python train.py --n_layer=10 --d_model=640 --n_head=10 --n_kv_head=10 --head_dim=64 --d_mlp=1728 --vocab_size=16384 --activation="swiglu" --norm="rmsnorm" --norm_place="out" --norm_eps=1e-06 --positions="rope" --rope_base=10000.0 --rope_fraction=1.0 --qk_norm=true --attn_scale=0.125 --bias="none" --tie_embeddings=false --parallel_block=false --init="normal" --init_std_qkv=0.0173 --init_std_o=0.00386 --init_std_up=0.0173 --init_std_down=0.00235 --optimizer="adamw" --lr=0.00121 --lr_mult_up=0.941 --beta1=0.9 --beta2=0.95 --lr_head=0.00735 --warmup_steps=594 --schedule="wsd" --decay_fraction=0.797 --decay_shape="linear" --final_lr_fraction=0.05 --batch_tokens=262144 --seq_len=1024 --doc_mask=false --train_tokens=1157000000 --steps=4414 --dataset="wikipedia_en"
Each number is 500 + 40 x the weight over its row's rms, rounded and kept within 0 to 999. Layers, rows and columns count from 0. Numbers have three digits each. The size before them is the row's rms in percent of the matrix's.

# layer 4 MLP down (transposed), 1728x640, rms 0.0435, rows 1169-1182, columns 160-319
090:461481431466495488470545480507568459395516587529467457492504510539536488509538543507508451563446447497490402483539473486470497561460426467546530496537600469456512511494494486530509445496461534470439469514517510520489453472516480452448530534501528486496461485501484492504516433498570581484540484472504492446434476501478600544464419505511518570563506497465520534547507483487495498567469442545497528451516434508470469563475530555463473550533495464466517448423506444523510485486477418
092:514518492512499543474472518508505526485532479596476492510554489555599503485500514528520460503479535577547498427537452562534542527515447472568539546512583523444520424521531529522498465499610472479494511418546552525485454492511535487518492435513479501440482542498481515494582549469488655533384530462496489498508486478478489530527355549553502513488518497511535512428548546545505450495603492529452548495537574539516510503520527531532504499428419473513516481503576477579475523574458551
098:519482501525482516481490517530565466469502547526436488541529389537491506486488540482521474473528490502472535525454463553513517438522449488450477549468484456493487453481446488470522501515486483403452496453485433563456475541477468548488528500488522531482551537583549554584476479473453527497456522500530454424458552508428482470506485469518537504495468505502513466546515538534443497469438488462482495506478558464447526419518521511493516477413503458484540559504517372446553475606521558
089:458556454528533513562436483442524462462474574576549463500511560524482449487568435519479498511460481486516464508561503496499478524467478520516579492512568561505491460513462478478542466457484542571432474477473554529517499534467541431432481505511499565480470482526461512532500554543492616524524454521469470517461476473420513520458285509488519523540490533520540510522483495555492509559577466537422510528486551487492426492530506567498529477514456411469506507508466551503530490507508545
100:469439504486488421495534548499558569532517475506475507477527531464521494448531553538507513470532510533505539453467492499508453577526530504568559523567531448528543506425493518513429473553488461511522536497560472569487465499451507488480500547563523494428499551550405538523524480488593587466460442520436486426518548566473522569566512522483493515541534418441526466551517516465496525475405503488477475521494496619468486536507520568552553517518545500546501488451475496497526423538514536
103:511569455437494523534511478492567504501425523483476534495453490523501497508556446518549532555518541496497520535501576483510549514538455551503497581491446528500508547555469562504558448525558514419494565476594501468517508492499517506542521428538410545497507483555511475491498527587543484489545521454528550510519503510497491560494585400513533462471540492463575510559485509540493501540543429477515536488510571454584594562548505511494495457580572535501534479524457483550500506452560527
097:532476444521505464496500544452466511461497470591503489518497545470568529514533488479462512525457530540529599575456556501502529460516526500495454524516517519521513487564462504497488446496405447539456482508491487481533494496541469511370461512507490521533506461519458474502486466561481624552438483490480529509537564467588555459437386450519489509565487569514553503512560496552506469443587422461521548556524524579495596511452520519475451547542494462478533502498518535504488514490557555
098:477566490496535532484615478517552530531504507433514470486592510493557532496539505462445544513486538500572467510530543504481461492427489510445452478499489536501445515529464509540549547403490478535500486475468455479482499467475460578610475531496462449441586545484464492537489478469498548423611480464447447566477518558576532512466458495495520510453458480487498514550488476422420528518466484474524525482541522521435496498452592505475503474453566505456510454435447525408432459502520527
106:526523468564425542515514508487536498539438477509517515543551550457481433496527366525500503522505480541503456470508562453503464509530522499514522432517512509492508533514504496450517448479559486492533494498488567535503460526491504556456527572524479514525544486521512518479485520461518519507506470485483513574478506482537585433489425439541477477509492416564544455551546528485463491551503474521548518541521513455494537483515477595513515518554496528506543526477501501446510545493505441
100:575435511446559453433551461569479530447475454434491547537462532517433504450493540530513491469530541495559475444453523501511542494518575570458492487515467530564455510423507550495470466501538552450481507576490553542477530500523518540508524475495533529436542558538453478532472479481500541517476494500482488438468517471487533464484567450512475572463605420564481478481433491473440579453522534510489521538480473568473499531487472386502532437446481518463498542548477498477501417406536434
101:455503492514523554508518508518423535449496522529539478491518542456541584542500550564499570534559501550514500530514511553534429556450455528570544513544469515512461482463475465465449537475461535460516477518505478464573561500510526498461517522501556481459522460504529516436485487500510589547492518512452494495530516496426533526441440514514530447457519490562457473449528499549459461524507467504448579529462479506520449526525443510566568453571481530530511578481471468581521497510544514
086:506511498460521440530529521468562502523485521542535519522576502544522508506559507567538489523491484443513442549528541511476540485511505471495492549527454488532535446431514450536488563497462471447535549476437525521454553493517466505460549523558465548420449582466500586527466402527440442501498509544538574441512514592578470433526603480457494481447539476469548463554520499450503538508476508422510447471515550492484506504555541462482494502563469422489483472492478533589549522529521460
107:549452525519533412529532503484550514492454487456567499519461527550457406441464449506450536506551504531477590516475507496487486453507499427424546513506526541504505595491509494532513497463510479521481476516429469538495548474517491527518528543516483513565496467440471512510493535480521559501545434469480501539544509478599568470494531517486477523480482458511521500425455466509550486426468492482552487469495483468488525530468509515519526502545494518509495531475558544510496465540510504
099:454515502532465554458464553437573498478538513507469464514542548577510474451565465495479534507502546490466557502529502497451552503451499474572499498545517440462490577471530444523594514492486494442487556524491503514555512528515512482404490416509496501486500530491562453502545499497464374449556521434487483459515452515539487503543545495455468461553507489527537476562477536473491515573497485398499543507458502520460531513482533502459475490518560470537495462488525446488530472549511549
# layer 4 MLP gate, 1728x640, rms 0.0447, rows 1170-1183, columns 160-319
092:464527547482515555450517464588458452490478506566527462524526484527569497572445489476448461393521463512525536417436466519521492510513511498437568469509491462531524528540552456469453482513465492566496470480548541559569527579463529451470520439494433493454544567440524494549550485507434459499503614495430540519490560392488504493515502513529455482487517525508530406523485569508493464471450584496500522501548554433612459495544508495499484437525471534527567484501536427418528513522540503
096:460506422453456498518513501503480536475528531473528500510460527465458475395504511552460546517562515479510492450547604457483517526574470473482461527489539475487608490487439534437476559535450521507497478514517462511526547481520489511433469483409483482460441557538500480535457550569470499501536473525487467471524455545552534546517528529497532448497506467472555529469452576593455541446458519491491487525535542483459593512467564496517575563506513508542573494477455580523556526461613490
094:463452447469490480419468568446550444512530462547452517501484466539509507541492488469463505487491510458500472513513502483521538536562534506418516530497438527479467484482495453519434503503520467498533501508529458491534570494536515530512489509527584473490554475537503555490525516559519500585526477456466464540520522500524558549560496520548550431553474489487524430535498471433561533482469467511542554512514499532543527501485506490534555494475571491553465432506462543497446548490517518
099:469480479513499506529476533547497586618520544496443470549486422493485530470469494536452551488541532500427455513476485563578521505386512522486507515470500546426519451462502562470460538521471537405471463488542551498484467463534544538544461513531477565455477520470487433484472547532479509593554544470369465470436497484526500437458518535529625479512529458481492413526495567508541511589552569526450500509412538541511478525519582468571509538457576508506495524527461535419539493550559489
104:579580372450561529505475493477533499465517467469536521551491453427489562445508453525461483543473464432526612595447564486472554509470507507524540572503508509528414492528530511530463494471538485519534504494537437518467476477399476479496485494487580515549489444555468478449451555574524460579501460425497468441483473567511554455421529532427501474511521576531523470551505521505505547479543499478548462508487594471548448469440475451517505517473466497493518507490452593492498537478535478
099:485519510479499483446432459463516510503527483458532464572457478476521578525485549577472469487498510440455341481475503541410464515528496529530455568451423471551497486510484557467479418457446503475521520505466485446590484509441487501658416495537526555484467598559451498512513507524485420493514500446451510425496445518501471477480534590478449433524492506478428533552479478501502494506569532474433488479474547397567512539556554453546510482471477506544419510429495505421499481564440544
094:502566484589472452499512452561530435519445586457504526503451488498527458510495502482575535508468565503452558502522482522481487580493577508540460543499524518512494522519474467511555442428476497489493453500442543543597493478504435531620491518478505576525578553443525462466469486441540483460510448443524488573472566482531465478510442504550526496466542472500430539459530457442428464485479551532540514474433472447475467539541512481561562509527524553528461491519506386540503506573537476
100:454443491482493526529494465519508565491479522561494477467507442489532472477466448548539511519471516506512440567437518481468503494497508483510513572465478499489495433524495487494462546503512500508598507430488517527425540499542493482509482529453545544568477456525522470469442479477532519495590530528531501451507443572535583468537524450519443487455528523515548510509467535503516521471476504502471513509437528494553548524496502492529550487523527432506563546546499533502409466518486549
100:555518523467509488501499550515476480499481531525486572504485564460504523521521357512475536450532470449536487502499503527522454545472455389468483430534479466515524491530508492527548498504520575484422447417489519496472445476481475426483535454485519519480564480491474566465486528576535633492429549459437468474368519504511571444470470477507509475477492466467486468466456457501408546492513432538502516577515554512445527479457509465461470478543565482486513431433490444509532545500465431
103:497532494551413477461440531471489488537446482465514537541515457507436514497479476487461549483436462549540460461522559452549520574567547525501573506486419506505428518543439531494473479557489465484489483523495490564480551469464580489454513496479494487539552504516439475452447555500509543388475485368543498569535516508458535522570555498474490554538516518565550525540513446476494536536531519535514572523492533455489466490533445491412493476442474514500516505518509586474468536522488501
095:489470527492521490481456584505554569572481489568447531483427533478613486447534515464535544487504474539518541548357486477440500504472529607442481499493486503479504511452449548464410543463499570433544529435500552510466552535516496568533442443519432537488461490485514452506540495527507474484473584506472539491427482529470461447517526474476490465452533504533546529533477470502538496475452503510477468442470501530568495490428433487509490499521488470493560535512475494505544477524563567
096:499515509478505536536468466492526522450499452529528492461525539532440511513487466497517497547473471522479534525484549498541502559503529521532543494499521535501507533460480481461419425508542475486441510454483532467536499519461557499509536481462473531502551441532470536459539479486519536517531546496504428500473515475524460540492495474545471447506566486499530471440435503491494542479439485560503540487432553375413569442558544450545526540517534500528571508527475455441459469521519517
100:447563507507448494500525485437555459464534467487540487472473557493512485471530483534525477512500477566475495516533503502475518393455524599491516467464583420450493616520577397522549442464496488528518517424478588508485495593480461511490487420523454470551502485553560490512516502467494479543576483511488530493581478471506514482532474498458484468610485552533526463502511487478517514488428540541493479492457482593545436503544557483496505458514459506553472486502497468505515465497440488
092:476512505520575375473500488548464440491482507481541550513550464529544543519561526485533472525613539454476490479566499467482560526616461459479504510535480544557518544502498434508461443426547491525540503541489468475463555546462465435523494504555471507478516513453512555491461544576508579465498450481467375531505489468505513481455472530522477530552529560473448449530511475482543423544453501466486455446485459493569550509458587484454571494507484480482429553545505544525467535524531524
# layer 4 MLP up, 1728x640, rms 0.0444, rows 1170-1182, columns 160-319
093:493493459493504513520457415514489463461518446542540476528469537508488548462440483521456510496501492506470538558485476437488524424440518490448545473448466539494417524533423475521487601550454458499457533424483429523546563506508493532493511542464484544532584510474483568564453482543479451483554461536521550558464524526538439502442515542527493522524526536501511487508429497548482469469478476527530537600540504469596502531538487478522517510461559510486480503516500434469432503484493460
099:464511531480423517457496557501478522489477508478531490492499580524544488499427503584453421508530513511527488523482509504498513454495533458540531517447536497502509475488457553485545507482433547406409478571495501489547440468477478493525482476418506483503561539515540439492486501554459510432566525432458535523476412552481427446500490538500588503427510492567457556491514511505448468513574447486489574458467591501525524507530559505536478492485476463505496563535497452572515508511486524
100:488462489528479463509477547464534460452550522545506497476496490520491468509513468510549472472548511510503544503530552570566549522527480554470495443488395610476472465540527490458535519527562541525501533546515551501463536531464523515522518480532507552516498436533541477506523565540518499534478354506489419540477512458516534628540465489542492453554566528502471517515513506464492481510470498485475555540551467480530514442517530494513492525507479480513456447488458608482494503434586537
094:527531522546537456451476459477503494540462442525455451470500528494436482538573501505526542477453532416491493515501446523503430502506518506549456479518450551489505459505483487541526484410488480444500496477498529465564501487462577438514499463518455499503440489436496506535525484493493535474479512546552473429536479495523515492481482460540460497470527435528538510559531433506484549456461478491478484539490490549511474492462474494477544464558461550496490475470443437510466551503479460
104:468495566482452488436469489500567477512548477455444521543485427507452552544525507463466491505508507574459484515512451462474494496490492492525548524505464477423478507416517530512514531532439400464484465547436503505521453539446536485515589462480534481505549557537519430414498538493567438549511539522480539529519528461585552469526522468487496475542464561453475450500487540523494497609488473503478524469538495479459555424509463509482565548447500488495526520511514512487574531551492573
100:510414568569531449538537496478497546555484496439531478539464510502509522538539482500439487517513493526414444527430478465460516439476541501499478535488527438513446388449449528464473462481509492503443525555506435528491507616495488521491535483463553512469492478512526611510451511516458465534487483510458562459480476475502464551484526477409469506549412510417431481586619483530535499475551490464472503519481516514543569495434547489574488550481430403478483533446497436493470516524534552
096:535440539436511477507481537549524505434488485504527534478488570473489541570500502554484521502531486541439550506522517491510473499552484411449506563515512569527477457429469511498465510511518550451504481521496537463533453487544529471483566501513502531561520407501574459454523483430515458463467438551493621506495492482561476524556601477466467478504464473540503468455471521494447542462504483579484540513505451512501467479498458471545458545481506491487540505508519562503535470474458574
102:502465547478442465427534582485533477508546550458479506565553483437560483471487512648477574530491462502464466424519514452466492594555429540507514495460472485508482514459479481465541488470526584562522523457500492480539506439468527509489448503549546464476499495530479478513514458487422540459462446466502424470488533482567529507521473374461489494559500468522472426503549566472440543508480503442461492524482514511511477498450501502511513472486477503507565514581527516546483517444504533
099:509499509491557517466524523472482466542436509438436530467590542431511530434553501571462573545481438509525379494455595578565499504509521494493524480460498537503480555518464441475490505515452539505539452505537531433482396429464428510516518497478546521467565526517535452551572504522563484503443537546551486443521459486478500448496501480435429524515494515533450458437434563544518454510463561536512530479440478555516484508552459463470503507479503567490499479520498491573533517565474544
100:584503524483509426461539532499476488484542489516469501587506508516461471514502504475489498526497504569439481454471497511494502425546480486441502539486476526543455398467509568522572531522481417485499508465475554519554533490486561494501520485443542492480530508572527485468519550456509500476597500516530555500480453425549438432537468476493459526460536556510479487566481551546448440427550427453414449509458539493562450481499461463511499515400438472525494500555477548575522466479459485
091:490516492498461532512490481425476510444541515434436519487457467503507537557501501485502535519514538525418553447491544590514461568509520516446512455461464496531499503441498483443514495564479513569447495561551491514571441455485473524441474471476490512543546545534574422509632457472526491543512428503478495492488546444509566556517522444531491494530484464491407508451442486501421510569486583531484503533554513447502461514425546509490507503529499561525494565447556503527425573514453535
105:531576458538487428483506488467544561465523563538490511478490466548513450540499399539498481490465588543500566477500596450490560471559506546522460510537489475494465533502537478503534520547521509609555488503451483550528549467555487535454496590532483539510511407487522549496461515479554544459529484530511522514584510547488529456588459508553463495439448446525470488514473510499555518512516496429492487444545486472432508528497494516483561478505478499442495513463503507499509558543502564
097:508547450547522461461457441495496487464496544513458453478531426465453534498561475471569463493485446465466434523496553593513498474479450551524463589551455465542456438506533460528457505528591525469500526408480489531462497512532485516548458443501555476519559491530532438431527478495541533468479497519519536540556523485482452452500539511475505483469438493497497530361512486540537425495498549495543513435438471525587525495565476477552473465480485522531524532590503481536455519506498424